From a checkpoint of a small transformer trained on Wikipedia: 12 layers, width 192.
Each number is 500 + 40 x the weight over its row's rms, rounded and kept within 0 to 999. Layers, rows and columns count from 0. Numbers have three digits each. The size before them is the row's rms in percent of the matrix's.

# layer 2 MLP down (transposed), 768x192, rms 0.168, rows 647-719, columns 0-95
101:530503485469466559533434467545465577471491498525484394476528559498479476510501552471538576459457482558466501499397465478526464480534516474466486437496487459487446411500501442483502534510463470476559418605528524558514522464497455528529517518517546503517528473604471499434457472446519477540
102:530514534491586529466481490542504506538469466554480504466480495451494468525497494496513487497518560432477519524551506518507484576519531394497449579428479536565535525486507498485497517506507409501505447516514514496452533488548556449457490478470526529451498521464438496456502478503473542442
100:508524542447495493433520504502491503387487562514534390475510579419471485532519572521563582394523500522488517554527528548525451497566489500540531500541523494519506513538423520563511500490523526499502390477467444513442462477539413501461531504493491483422489484513501540457514486455521512486
101:508511470507521531503498473492500545513545521479522468491495468512534456494512492498466480548539535441515490458493559504491439388492394504437507438464539454467473488440501505457522552420510489573482435447471534459506512446462566485517558502450480480446465550519454459445594504563517512422
114:552498420457484488422459550496532540505508513489515517460506547525505551512464515475526461472437448524459477458494484484473516476497489421464538536442517518545536518487531470449450507485430422452504478504536464473497475478397472486460470493499467539472488506524492477570501483506572438486
111:489503522532566462475498455529428469479462483607524591499524510548498475564461529556462509486488469469555521513484479456518553567553523512502472560516432553514494532446480507474571490542532449488468478490466487488413490532450468450490494540475470435497615507534550427436475471557487489511
103:476496462503544493496520505550483491493479509494526545480468508409539503475469589559471527508488536499464546471483534480506448472462513421528428505469493488523529432490513559444537497579493541522565515484508455549573451505580541569517559465493453565400494546578478524461507476454529463561
091:523500418493514511475527511465556480439557515432457451494441462507453480446484515509503405533489514495481544546492482538549592458505515468491527497459533461466508475471463494474532536527446516462492535540495538462428463523489413466512503452487454519474507573494524552497524515587432494585
101:452486437490504525530502563538487485457575556565529534519458489440540427594495411509548558491536482475462449466500498522566542482526458412507494483513447501542535527547490546495553444534561533506447431475528481479479467510517435487474510467515510533428500532473489475429490513457503535505
087:495503410486534445469449471512477502439509460499523450430395545503477544454465530454483483467616423424450534518564541460462422481518492447456394528512492574510495492479529562428440493455450545445556466507403509532476515517520483473513470506571458538436544475516488518499514554482500395460
099:535516582506433485483421537615561583504566535482495540546501473524477512520539461494477527492542442473497488484576521500504504522555486544497487494561510510529478476440536501542527502515601500458524548497458483436454557461600513510433579491578500500481490493495449501514487502539555391492
078:514453467490476533513561513493502512536493470509537506478505476495451542560493488453538459613478596487505513514459471506553436466543467575494536452509535472510571498494507496444505439513505475562391542436480479465477462515497502577530569506525488506494499427519475498483524451506580474539
091:423557577495477495517469415482540408559476469485528578497566478499485454521474429539508510565437512543470493418489576486507526507517510532515504493473465511468523437491492515536489466444440521476531445550560484479500581445561468527526570447476516528447502454543482467475441510524459456453
108:516489534487524501497498503465477499493475485441458599578444504528491434486468509546527523434435428414543451494521555469469533472467441570527462485547462501515570506521506518481439480464518558479484521561578488468527450445440559422520545487506562517492526475483440468518554424555449451510
089:444569496519463485460498448528524486536502508511511529500516482467503489507512510483468479564502572530481527430560580498473525575456529464474523598491508498419482451511568465532543519469487486498435434500494504521484409542525493469546402483481474481552401568501513514584487533624550435481
115:529466485522475471479441456412520475478456430459513459556500516505437476525476486494540416523565463460520445512403457479543560500557498513515513582545479523401547467469467535525463521492499455544583429460559442436562454533511597477529498551417515563494562452483533524510541506532533505520
097:539477448391548472595544523544483489508472546477529507567474522470492467501576543529486563500521465536550521563532513519505514532594527459486525523477503495511508487559456564496537513526545499441483441511451489587508536486444478491477514501533513465559518525525575515500477463512578505533
116:442488450463474436431485488522513512502522499547432540492581509467598532523481446525457515535453470545451492507546578482541521558523529522451487566465513498409476477443420520488461480562526535481486667547459603470511482534419532450490498485488515484550488518511469475532476508506501524438
105:467497489462427525516524493526425515477521472516535506490419542487511424525554511543512450509484512438500528488463498442454458505509474501461543549504540492529528515497522535470508521571474537526547566507496438559464504540525452559507511507555422453582533533456455534513466506561531520533
091:586548469497535482535583531482547471566468482500496465499476537450563473550523490431494553464468457528537479545492541492548541527544524442509414452523478560511516527494454456451514549537516522500468554601520435584494484487494478535421464415455458519618500479535503465521563536466527525513
099:473452522525485507563516530504417481511496489476441545531537463489480521475525515509555543461463461561536481468503495482584480564506459530525525504461474432505509477391514495503595495555520468506479497514465482482450507470487483448562427436552489485422475482513511465577482461488455512509
095:543547435526539499459556499508493526462524454466542467514507518518478466531497531509492383535484507462505514468505434482503512433476522553527487451480432441476504521535449489487446492444582543522489490522525444478543481499580484556522499510515542528503423533532483512518425503452444565487
101:445541471588465481507550518455519565507531548514548520531434480434513494465516490514480508492464484550495497536521495411448567488487536532490501467513528475424508479538555487496494500504479495481512537438533567490405459512415538534467505449525510487444482458493430506470540547422461507554
108:463499526526526505457537475473476528506534433533516541531591478491480442444559484560492510464499452487474485490509525530434466506413508520550616476471506540508491522507512507457471465578513541497540584505579508573519547488521395396447437501502471570497491493498539457498523518539479474499
107:490462553471496386520569507589510528494485533581524546488470470522499558481503495482543538539523492489543500512512509465483369528545458422487468509570466540542522576562484544511443591462525475482506523519505433476445469476480536470495506539508551541520516483510490528569499428493556438567
098:504513492468472580531466409532531440452465567466451583527533554571459471436516467521502471500398449519619497535451506411499480482523476558520458454515553406571494485461452476458531559592484486532524500488489465462503536497459491473443514496428533497512515490553426487485506518485472553454
084:539512495442407527516491604577516450515403489500528527521523476506562494394520463480500520443504497444454491499554525521551508416515430514513462483440558508492492474487477551506522466487464561473477481543484523457488489535484392464510441423440503539451471432461459483461498489539448550519
103:493511503583493473543499499567519469476513505478497456476476551585492480522521481469460518467573558487493471599479548504421511464515417541434506494486446451496502544558521512450462464592474461485489460481554462515511462507479496462521474546455426429409482521480455520538483491419508468484
092:456525462521494492507507475560515529481422549458527546500453524451483533475487480543480547482520490553514551507439522503423539473475405548482526472509521495480437526509518496463593497391477516517455579467446470566431475540392491442539549547467441474507557470467510410561556455510543410526
087:574520485511501446505494576503462488528551513524524545494512499471546549488512557505513435557478406552530512482431461464438486525473435546561460506485493496492505498559531501434468433473516486590437515448547492465593470456550549528553509526488453479450534530501507511480495499502490536584
101:493457494487474541469516517506489445549428475552543495466472514538507436497509464477517487527456544442507498482575539512399436490537509451566513523515460507515531497499581504536480461573490481497505527536472476567587546447481487472550520456492430546516569473478513447481394472492487538542
100:452450517481466454493537548514462495438496518531479447514483482524495524485519539546509553503555509517480550580446454533518418429482452451539483427534475502487495559513504595560456568556525513516501492512502547513493484500534546493470518499496453435449500519496473441525497569526531538473
092:550508599509538449580505484564529417421494447479498505517469495547464518423481480460428577509475489494536525457559506562501558446455531495529512492562455539444556476458530474499473587475469460521555512501474456441447479515459542455562488546519474495510439463508409520543420461553442538428
091:542479547543542472485494457483537459469478491574501491460506516470455580420483507472511478530528548454480570485439554538484573470529503551508450439497557491540498485474523493532520451555492402504542505520480464517459470565491478454534464485481470464437517483480474456553512528432532451480
086:557534513510511539565535531463469481459568449470511447502499423447502548504526515498532542428565533512457495459498504454548576453497503542432541454562487560539510520521385513457552550499561566515539437525488529515519585548533496450509519487486553476452448507546561523492493528513539533498
089:456549537518478506473572453457543436515513474498520461477510507543542568435525494436527499536473489499501455467489526521554446450552560496430546532507498547547586456471498466426556525582432585447467546472458475475447473452464448523505525561465494465470540509522451482518513545515599556573
102:538462477513526514491468543491544509503528492500518484536501456499533542564588508495527530488423480549477442499479488490499480443540492480573529479511541444501558511582399545548521450460423510493491456546510504501474476528494443503495430562469465532491459436443445450482512478539498455486
101:471474455440541492510492498425450408506486518494450463495521535475481511470550472446495493540457467544429471518479487530472439477475479469391505502448511526505550518522441471478429463461577478460508507521525523489507457525515459563530509486511556496527445473536462474560411462486517555462
105:489472493456428490521525607550516478487529542514585561518507502477471484487441470555532532531491473495507504427471483463452538529521461519503487477446451502461445493484542539480486536531518485435534494530417521500491519521465521466455476399443490511429544440527513381532501423485524441522
087:563519468407540535449539540484476540474545501479511454543571516491476455479452489493508426463482509508438531556513481500518477558425419524540488486512557502482477535452537489536458550562579449464533484514536489519465465440555461492507392521487557462455518432523472549517561450569500558520
095:508472472480475499434458518474523489472499547540464610534512475466501384498515416458520465480523483477458521423496480540419460476505558502518508532552492521484603469481481586476482485515549533488578501490450521598482538508475500482477494532481448516455454466487491511515538578612472458502
101:491468544451511529481525462453493534530497470441472512576574533537538505508474503519519471504408576469471559529554474572453486457500457551514516474493439502525499522559459511556476413493514547503531529497470471509538529486513514570542562526603500521411495478511564514511521456500575446465
095:423534493468479513539537498542500510546441497506506468417515541445469541464505500506529494562484436503448469438561523474498503500487485458385481446461478505470464515549539524462516538544513503489493528484524459475574468512448491464423478459477494598489477503518528428502447516528474454498
105:512542500426488493541553529524497432428537538454564468531476481492543536466499491567491516500551485474473549511531469488520512580463456504564527500537500524559533476489518496452557508550500567552477428496480430504511595561482545485462522506515451487472578495504563484529520524460452523499
084:501453502500462488552516463499531494494438431518439444518494471451464495484529493409505507458459479498464457511525552556485565414447492476511451460426409534483471549468579559485534500493549446505458485507493452502536496531490481509580386460446425469489411486498456526439451494477563514504
108:527543520488526490492562478474449533503500485490443459513570469585502486521509464595437429513479438502532485521543442514475513437565515588445465480577549531504485523527548531484517472514488508510467508515439548513541533443514560500398560483578515534474487473509485536478528421490407493449
098:481428501441481453543469572530561505482561414560572530513502509546533518508482428478540500487545520494469521539529502521547537503482455550459552481575501461465453557501524449481500518533468544405564555499527494502512468529435495495466568570469528524486517551412532575478539473468490512494
093:512445528458506503534548448420554525569501423542552534492578483498532470499508466431538490494530514481474529443456460500493521517485480512495436472581457452554473521557497478607587469454515509440452488499501552552495509487540475527492540548549532496532530547512457491501532472493505525530
111:462529517509509506558502440469570446487508519428409524552532467566514469459481408466493462443514566559483462483498538487468491513460536492513509529456413474506522510555489559533481439480475514496439516469451530581501494432591517548500463525493487478535428521461549562515510508507519459521
099:483545476472463508500543500501565490520470497480515465542482547493468465463501504426490588491509473553493442459555417445429552509584525520421463435527446458492600461507465420471549479532505482562531445544516528518523484514497526511497448505518532491481518517510462433513502470490513491505
100:544462502482490505471514519441504482453481437468560527424506456529480535487495499489495518477587464481492488489559453501521447505453501511466448527497526508495417487470509514510481473493548502460566519480524504549484466565476459388460476568448486516538448433414529569472598504518491458478
097:546483453478524470488571590453438586552544490457479535557468477566536451461561488530485541517491449504455513487483429489505465447512473486528611490437522446529461527452553525484488459478501528525444519445492507528485509532498513446515532506502458534553480485492459458500575469481513514505
117:493572452617470432559552509480466467483485478442520476498529539408508474481488524434523542570464448466530525461482520576506487500527425468456502549524521540511532558483497533433510440467520424450538540498493501513527471457513443509412525526476546521460472513579542545518509456550458424540
113:517538528503484512491470555510546520511441498424528493499449489530415478515497486511476460494458507527496510487493476508497382545542600537619431541355532549500483533545529484497484526466478492602507508553533438535505547497557481532474462535516521503538513535415537537490483520503530498468
131:552505470519434557582522548471525492506489467440487445539532525570456494517470515484524488476518481488533469563481481510462495435488532512473467469443535509558442551515572502439503577524505478547504519483415456514435515537546491482561441464544453531502572501544512491427477504474444453554
096:472528462471474436544530497433478495461516447563504510488532535460517476551475510443556539452428551532515481577543541411551477504454547470522514566481509525553470443434523560459456488496517477540510408543483485443496509437511502461527528477489495549460510472517516464520423599474533465463
101:524580461506499541496586557503537574570502454485499443492493445515499475531497502469470478503508395487439567572481492468456452527528487491485542526511511437488510539436516458470522485503423507537479529528426518511508466497536452435410500547506550477495462502502426512550570562482444522536
090:584476506539587493538529574502502507497457495464543509512482431484488500501562470474518464541521437515515533507495528467513500545403495469515453502404518512435495520455481525444523570489489529512449560440487508436482561517548493498515509525424476463488543494473548476470570553450535596451
096:482487526572417460518490504545511447553496485507486488492434525504434537570510469462490524521543494527452524568450532432513526403538563573471514452577537548490452488548598461510543485543487519490478544572566472517487496567530554498430543488501515577498430485458487501516488477548524546468
100:494545476547454521467445522535456448559441522433538542559482545511564588476486520487469520532554516512544402550542462530517479557544560527510519604556502506414520502497585514537487511488518577457526542521537501522506501524525491491461575565451497468546497509531526556489488409482544510523
100:451528477523513455512490463459486534490479498530543445507519456483531547531499520550515507512500437501490388587435508520507453431435489485514475520504486508480477560530483525491427604483545464511503456478473484503479486476521474520515454502450557435495516536440490524489557545472483551505
088:543461449485542514444547508515459484530477537471478506488519577562501558486547546605506553466545433482571454485539501575466530488492515512465547501498529449434446482558563507513530430419549556450491452545506503482462548461531536493470555452528421513515512470493449442535521538430424511540
101:458476571558457510480556494447468586453479517412437492491474468499437572451526525498513538457480505492452488480467463531549593531422503439508479481505421458506471571544473497478472525517457499526496482434463464529566482515462519529454498587437550507592438583534465489525516504490580492511
101:469535553528475586524521525523483517492559492516462458472549487531501534511466566512532529463468482489480510530451498493479416466469514476635532538585547530569406475430488527539516588510568566567541481508463483472461494531499471491509468542479456551558569483494468502431536499512517450551
098:528548444561554429443527503480519557446574539501427572538498501524537538477519542527463469454470549538498470508605461519447509510555528481511431458461532537560545480559414507468474531487500503511465534546523538476563458461421537450461512528550442463454497506494510539482500446457499501512
102:481479515543545451566475506519533519514467514554469509488469521435481517479524493599544525512472478532436495463483545493464500508523504492534510465499563492496492491459542484423625530460513471502523479525490463440488450533427460429508417530484508563556451519506505441527490536554472568493
104:489438428441481581479565474505534501597559527505480501450504444543482491463497498521388489474453413481474546536441561561488554474416618483459487475552479532510503501483543483511481505454527469421545474506502516519531434469467521566482531452509516454465513485544469506492516510474522503468
082:458496546451469527502511461502462520561503442454480540539578461484484494512483547501483430402498474482538561432519566490475545529586490470455478469448482444542531508485556510465463488529496484586520512397489463540571566444516466459501562512513493500521482460611532493507456478484639474502
107:448514522472534546500509475461524530466543542437531571500496524456568573557535473466559476514531506465473508471484533484511510462445470499555532444495475450482480557482524466417492468446528520397486578518455526478473481448493504518492455483509574536498527532566444483520528503448517447526
097:542538512471456428456465533460509440452476473505450560479463475422519477461460585493509468558469470512474492465401524463460500496452421490449502529526530389516498478530468468457495469481489508484508519572539503592524451518477471503541533447499502555487369504492449418458409524488495510453
092:493508529493521536463461540459517428460488446421430561478545454490508502448531555522521553408530444476532431434501543470511460524408445566448539536504506482498499418505487471516510490482525450565455481515496546440444542426482447454498450533551497480519506521490456500459496504541453518507
103:517536452429469555520475480490475516470542497474459466508476425452473490508569467468491463468559547490535559551507430506509499509420522475466483555522471510532480534520530475434469462431542494505459542466501500507529576460485535475489448524536508576490482524474527533501492484506516480449
113:525558516584420522455490476517497527537506558464527517531509495479520590508565467485469504561498479534482541488484434489478513559537493479529502532551499517520496512505515462461425534542605466558504472494520494467505539458467501550455499530552525558486492514492533521442482477434507541487
# layer 2 MLP up, 768x192, rms 0.203, rows 648-719, columns 0-95
114:458476553508491551423536539512505545525558493507496443472555493492573528537488498508469515521524480508483449485587515492475464506481468495529504504479568459530496534473499549509462564579498484445450534490496528490538521482566547435496528432436418520443556532505507565477584535469517487492
117:476483530426469538519502512460554514559562472551453495522426480476506505524468446566509395519508540511487499513544480446425503567470485481487488544426510544491459524445531514487463526432525447499495488502453475531509555473492512553448499469541411552503504465528502485534488510556451506557
094:527502468462517486519442520442404457479454525473471473496560524528433473460565480561474496443517474582487588493489578487539560491471578447479527556466475489466505560474507605495519479538505568560516461495455465542576423478499480486469524508458474460484495490515462522478439461485545468519
127:531475424500558497504497528490483472513522527499594474485541545408467484498504486499532433512482504493519527526459478535496448468460569511567480484480488560507529549504494488520412517580548430481441518505439496499510471512533520472484454491460491552503554506358474552522459560428459459504
119:535481462503506508520502546545484501512483558479500505491477529499440573504447539582460489487527555486517529487456513472404481460440494475482521479495442578466494477464524578399505509595512484490449440519539482487451522477500507435456523525508476545515471490507563453565478540596474549483
102:464554499489533471524530537497490423530481580525431501624517525519477553478495581476416472526484469431504462534463469477425469473493464539503539492490419440445532508533531496417493517433397519559520479457500459420539425500465561477468503562520525533458467579482463500451597570526503502489
086:525520490547460454513481484505490472505465503525419547510576450493560437448454387527477472458473502531479455454508526412451454493512506485442506561477477500409490522468544580485453532486505426559465508534479536519534523586433525564492472522526530482531517504533416449502539559502521531531
107:534587523461423536416510481473464514514428507453549492460467510589453441509504516511429459425447539505486540533488486497553458537498487542527472558514508430496459553480537528569486503534444469538467558560471539515564594515462574538477514535496508518535476504450401463484488470460513486571
101:516512576532491541490471500488572496524478547467447497552536459511543472487477504543553528515451625542497497461438469508502547509487492491494585459440557446497455450545528432608528511542533489631443513510579482479463523483491521527478535495477514486527510555467504462492445486538493557480
091:553510587521565529559508490491512490489460514506481473562510404490526450510517471548588466518521573526537512472518548507538498491501505393539519483493448541497481511489466375466483490482452497481572467476508482458495542441572524475499477487475571548519553549489527554531493536468509511562
093:516570517462522542539448512541515484529502546502491490509527485526542478466504527510477532404531427496470500469513554498481599549427545462545469466476469543537481520483529536532491569471465555422558482561513570492557587473541476427471466533487495499513526558510535481496506581519429558516
081:531490481491485565524473463516512508593506491402559468524488530524499493510458441458503441503557560575511522552440520473503492580461500474572502492488489444491544493472518577468522478545501506492529582538494555479529523458481472493470503455505467544515461483481519508452410507440434583535
115:510501547521533504511522552531493430553519496506408547498514477487416418515489522558560474496557513481549509529539532531498460416547462528494476482534475484483625517533508504444518536501413507530567507534493496487506514525546526426517486418505484519498512473469481469532482539453494454494
087:528576477496502454515551494525501496480513476488490468502539540437490510574409461579448494466488450482492552592477519552519443478501521471530551467452510485439495513516462486497551413486506547499483510516527403467465547534445511475522501476508575534491537500527505484474392590470478553489
104:510469450493522391536486479467508480515570525474431437493489465540471456500455494440525420488525547473509524495515439560528537493508458506512494507520465528518488426541529498568448516402493513562540504484473511499524433532536509500482459561474511549565517528463507474503484576508477533545
114:487505486496496548471548562516539469491541507480545489534587454595555470448463472473465502495427538488476547470507485547532494481432429506551443444560524391510448540500470529544478562503451457488512560534500584445463565513478462493633498499515469519429454455566442492471470492474487457552
118:422479459487607508505530455562520442530509534492510495463449514478517436542501530585465514492501525455450467488532525588495466512462506469486585481448498514543511470452523506464512507445486531431570543528520451447578465528541520444601460478469526501553466510470528524462469513466498533466
107:502511520485433498568548550481479390530507427468428484492509522478426458464497469500507438533480534452518548457471500495516489524512503491476585530433513521499503475555468487527447531426547459502441511555501534498440507541477495517502501501526531543590548484517512442411492519506540492506
101:474489515523448521456458512461531536462569540457520548563522462527505558474493453516492487518499537410441571429528489518521441467490473556463464572542545483446464508516486437542484493515485491438501437417470560483475557514529502535617572544539407472446566500463528456493489519474472509541
093:505550477441506493571440548529485539459470458525441492461533483466538493531453527512474515553539591505482508523467450541516466423505505573431593515478492565471547502482512572512550430497548566448468521507536527545492535497524535497570471505507392514498528523523559553589506557461526499478
082:464503475486479492515489507491522478531562522540511462435515487530513538490500506529518498544506498533471522534525469489561489555530436518513472494459543498490548459536547493444498502569394462447500510516478539422482505552469495439508526447489492453547497414479506465521535462482566473498
103:526502509471443453545518591525466567471525468441481503519532470610471528470511456497544605510508459525531504512471462536487461457440543484474445493496546483460513561460464508511545454541491488554461572554552498428454478536457518483499503482502417553510491492514491569559506465587527503521
104:486497516519550526503481395545493484488587539552486455463545476596495427515532463495566492571547500558509513519589479525454419540452499430513514515496480484585469504552505464486451540511594507485489464508575552462474514538556481465491456539508495484509485512413544440521505522471514455439
122:447580531461471510490440490431490458498576401553495590485532470496499510511512539501463467478468508518507492447440452453499518459515517491487474485488527562457521475458529397485492444468522575483473452490497488572508500501558546550544512504491488519487446500551472540565510559431485553428
100:497460556507467561435442501510516539463495523514475491526478475466463513463500519546409532555534491536477522450495489433494454462525490473485550454498449545489542519554527512512441561498499531405476511487552497515541512427561435492480416505473497474423555490560546504571434515430434499531
081:447454529546575476466515427442488483468566401494416489503480498523478500544496535597524474573474496558509556463547532502470529556469531506455544501504457515562460530581502484473444526479432504547487500514480455528468486453521536547565476536524416450519508562506487515488480490467512525512
113:483507517556535462510528516516498467467498494494507506492486457469435495473516483521447530544513472516484459502559539476483552521503502476488501477456484471559579475522527532446464535498463458527521467486539519548449446543508489513541422506492482442494408606450471463521471474531542461535
116:486515514487558516493513540541506473469580534533523479509372509457560572503590500487527522530469538406494483468614475539495503515510539485570437551559463546473524464529595412443470476536458489461475479547514532458492496504541540468418414485472567454525514476416526537523501560523454533509
084:403528490533473595512500491493487481490450432501485447538575546493470496507500498464468597441521447416480512507525498516501437544520449517519515524493539473522500492458451609593461527616479462463491468504506568500492535538476450495460562473521477517522509529571494472495469492524547469533
091:524449518508557507498563518532454540485491525439520508487454516493521584572444516474501515559458541546494511524529482517508440536519494507515478516507522525409563471477519522514485505514470496404488468469504496475522479455578432513393482408585504479499480516536533548565503498484507512499
091:467477553460533525525480568468445430509571451519505469503496514469464446543519524513402584564546405508504574482471462496520462531535557487488519477486489470532541559534488516478467527495457531478479526478562509390489447546539494509512438516527445495481412513529528502452505500504529470562
091:443500556537499560471469536478482489449492577530542487536510522517549478533479421542492452536548570524499494517500474422493556440525506475492464542462505467437495425483465522517533485563476490439504538458502553540505465508513496484475504497431521409498532523474516384443562512503500527541
093:507499498477471469493500431493525529511626499561480487475553493444547433515527529478527431484388520515517484459564434494504524501459568497457567516516447548466458531563494482473485528475496580495493499532507527499487515559528523601483564478494536556548455428503519501561562478463464564489
073:464519462508487500501492508477483542522491427434544518460533569511459474504500572477524542503491523551621514510468505536510487534525497502498605520530536418519486468524465513486504408456451499514426535509499528488495518507456473493399463536536480529544430575529526571474448525553469478449
081:501455493547453448481460502516511433556541487484573523521503562552446556461417466493488523513488453464494469431495478440571430532528502462454562488476473502487530479416423511552458481493484441579511549457514408606482541509467488445531515492461441487462466583573493540511505485468510493536
107:447488495530477440510524485568481425457483497490477473467475446434527545465539432558578496519457508498552457484478496501451518510464519451468464578443443538504541454446472484513540424465497523523558458501515469481485527533506539464469436554490487476560542516468539471575479508505537435476
100:465520524435510495513494537505568391501526535504547463536492560496523465525523440463508486499530481460500467497553425491488535487480512485403567526514460531481501471441548407517418438474512560462509483399555474432533463532519534472495592497532487442470479535579530518541513539511513489502
120:527481476532465472496472500485509526514500483466517527477548502535496519477493536550451498521522553458481450437490520464444492512487534475467491512469473479477508497497480488551538459459477496514542525563532533546478454447518439542415467486516573492558509497568464463564499586448450552510
081:577487480553476491525513504533582511484504525523461498445439574528485514518518525453433612459519561501458501480460475529474493480511497491577506500466494490511547532550508486530536464484481517490499490561432485525517425510476456561390494538517470527542471515547539497485461523445476491497
087:468562509533509459516526443464526447459534439534467453436451527489445542517505495492511519514477571488478562407586513554490477525476567494524524480438513634534479481525475522467515484479524502497459560528528552496506519512498528478489490497542472482609493547501520512521512640489530487535
085:514515517601510554520442536526515460576486439435552470508518523520512505529499495581509484472495557501517562524532504483522471461499441477554524508496482457454520476521484504450459513523428571524443581511545427509557495523577425545405501523489543506469472414470504438544469484481529481473
112:483513508545518478522490612428471522469455499617522495523499481427438525487538499615478480489502570441485475499545528451537509475551486527533558479530423444465559582526517541467459472499439509594495508467522506500516501552499475556515504532515445470550534509531417487536525451467580485485
099:498458496455569485537463539483544532456505606458597448515459480452480518497499460569487553478515502511480553547597455479506459550479553387551491494493462525544536535561536486430530523532531518550498541495515438509437514531451531441499501506478512495472507492557560511563520516485429530467
104:522542493477521593443478529482507499533594535508533481439444535517534509504464498519481516499511537473523513523508472453516468569499482479537514553524601470538487499572435454512520510517482526464523498543546521485526485466546550449460556482521566531536559466494551546522580537483506506563
121:530501565506501562464496508490444520509492471497534499487476509486409526561478429603444532479520486483523487505560490512510514520474511497474470432489526557505575520481536497466534528496444447499488518520521494465462515485507514446503503532586511515507462516520489481513528472539570489518
105:524557541507469568534509548457480532486494538509463478549477447536491521515529488556476545424567464488512483464489533489472573484546535450518507516483594564501537528457524562515528479528523513536511551535517390498507475538519436622516471468517444440493529477508478448535499542492537482534
090:496485493414523486550522565540514545526484545472470482524478471477523502447482502524496501568486489425538504503532439436599480408436538530499471567433501446462532535484473462478459517524461539552517491444603493453528432523500497485491482513474525491508545541548513532509490466479564423468
079:502529510528465480558457470470598532510476482513491509563526544564469522467479475464492479435524559567540527600454562526466490526545505439545462519543494537486517507451531512569418503477499557441450538462440497516519535530512564575483447566452472542488531523575526488481465509514464579511
083:477498442550555538533499501496479536477519481452486398489519578528581470494522546483461539522519467469573480403525538546522485465584484489486550479487481518481443503475455524507522462463448446431479489505492503486466554433520509502522472472513544457546483458428521605461498496516397552533
112:468498517547487528551467532581477469535530579509508512541474519457459447447473473539517531560458553515510456483439546434541564495574488545519575481484516547513550520516478465521568503464473481477467485522464510516459550504501502563504492543495498433438496469489459465476470498471524549519
091:443492522471586535569512547457441449489546538485463501582468549559461545542492543501514531501460499551511478495572526471522541547500528522539570546501520505543535536472460505478526481523492483437441561521537539504496580498495386480573492559470456526464427500501516507492462430537483465444
125:495571456520548463532556481497547417501484474488514478464489494479505544527404439501505501532580552431474591500449456511535473478498543511436518534478522505522507467471503423484560503499459486535527507416566509491564530453455562464500569530487494525526528471531499553513534512464467560497
113:440470439569464486594556444466481452479495499519470441479475490543446464519534497460471518579507556496405521463553433463504478515476536514536445480482540568487409457533531489489478490487469455419549494457468520534487501549476554468404494502546478516506538521507545545441441439480465525542
141:543571481534446586565469457392510431408498544548519503508517457568509475500453474566537474438380500487514486513461494548466513473495518543487527536536479389533494558500527495496523474531489506551482447528487527548468510518533515467494469443493406491467437442476485482452487540564408498512
082:484470514546579525463548612486374497487513503540523491481460516541483495478457527498524619563555515470495508531558537444533475545444509428547491559540398507518506542443512544519427448509506477507484492553519512479511443569484515439522474540514503491486502517488440556532530499458536436501
096:502526447509443540560479463504543512460506498491526496490541483567500441501516592498534463449458579523481492501449532546485504541558523469516464475440510570431528459459452449510491472510520477587492525402488487482486481444495528513456511519592529517592439487493437529450531463499447428519
093:429422516488488582426554517469498532466556530544417473575463500505516543463490519535432488475481565489545447502495501494508543538553506551522506483612488516473490472447571481522541467501446483466514439598549474535455542493558413488458534492497470520537419488453520450480490493565466398513
087:520562521498507519482547595477535479510564531536518528529500521501467524426525562513487528460517417536501499491559480447513501489516545504439597530537472465506543497471511593530519482495516532549498467491529447520487488512516449460458527456525432533453526477525478499499453547497493554489
085:533430489509536473511511499521494559529480491453524448502483464486522451499580531468522414486444461501494518455484475496534482487439499511484526463473502542487533547456455535504472524535535478514452480518583535495558462537521344560486542556511460507506473485478451465536506509497503568450
094:485417514510496495450486558479478486536541496432507490469487523559495545451485465489459531498499480495570515502556480487489382585514496376497487505555518519602495474426476533533536525555487525444517560564486549477563471473518505515542446482511486520416442458563500549507472457492494528523
080:462544497484524548487519474523518421449497558513488454424574451511495483484503474480484497573527500470479522479472567456523439517528527534465460605500459438511482461454466516537489465455540483472511543495483499448521543451530450549464537429436487487484494492523529516529554528511451513445
103:503445528433499488464494463521481576515469520499521469489466514485515461569501460497526454433427509470501488529522549485538481532529478494517469547473528531455552482461451444587584472545501470507497486585495494492567539463529527526524517510502501507527599456580552489449515542476531464451
106:493455490480591528496465495465476377513428549572516507514478471478433474435504491462465421550478534451503477522498441530505547520486482533477523600507451514499522505522500488516495513525482510553527514547515538522517558510524551511521519479490544458512460484477567546544555468477477519503
104:494521497502523559562490543519496523516467442538452509485466468486485491543531569536547476364487557471478543464479474492448420454461523544600526546513502547414535484489519509466496503480436503541551466531544622487457529494549447545535549478576558483586480480498496517534555438533485479502
122:479551410444399534492486491484489524510475453470519506564528510498501545576431492506513498524531518520493422516506531493487525478477554478451481478548552497455491502505520588515475454533513498439528527466495484558543550489495521552466601514500504479475524475435446455505518537463528508551
104:576487499551491545589432463443527486547476473442513499499516560517499485429524520508482446518505513467441469539540434487501479500475529463538527467499463452555445429557523461465506559510460555518489469498560510502472515405582494493522432444473559480525499517447485463517427482443507515528
071:499480479607464508525476514489481523535462440502530508591456511459429476471428484528475505465525515563450479434515493552506500494517447547481575472538488513469482449460523545515473486560426569532471449459490521533516453502484549462444526499497554506474476445520509520488436470548550555498
095:445481532471441540615554438446449511420583552448493481453530542507527536536492526479523534484469469522458536434543442519506474475461471502515547513498482536566497498459470457514530460439542487480462550492544598456490537514523554493552430509562549513533447499517519487437522543488527470479
118:514509582478552524489490484570501474494496519478606457539502475504501520522475485515509518423519427521481497546485528554510436489608534466566424484435450567469499497447526497528509508527541503476461498448524488479527476440535497470470493468449506474519563511461540533503514537562504526491
099:488489464540483470494464443525469537500485547473553498566495529510500507532488409477517442577585544538476474519483502514503534484541570392412441465532477472486426414488470518518508460490506494477494551478446474486507479525481506545499533509510503476440499460511517566484445503443543514488
114:497461588576481496412569511453541461489509474555561505502536460486512529511503488524520543490491443509505404474526495505490502479580462487467532459457492486484487462433452563543512455499491551542446478522511447561480438479503451523514508530518491516542490548546487572439476515555417464441
104:467539437534469467562531451466550413487462536534468530460533449508439485473501501506470477485497623532443522472526538550486512472447538447507483530463454521501492503543594434467475462444497484545541491442548500514526438547496514461528466560541546505530514551468469541463501567543513595585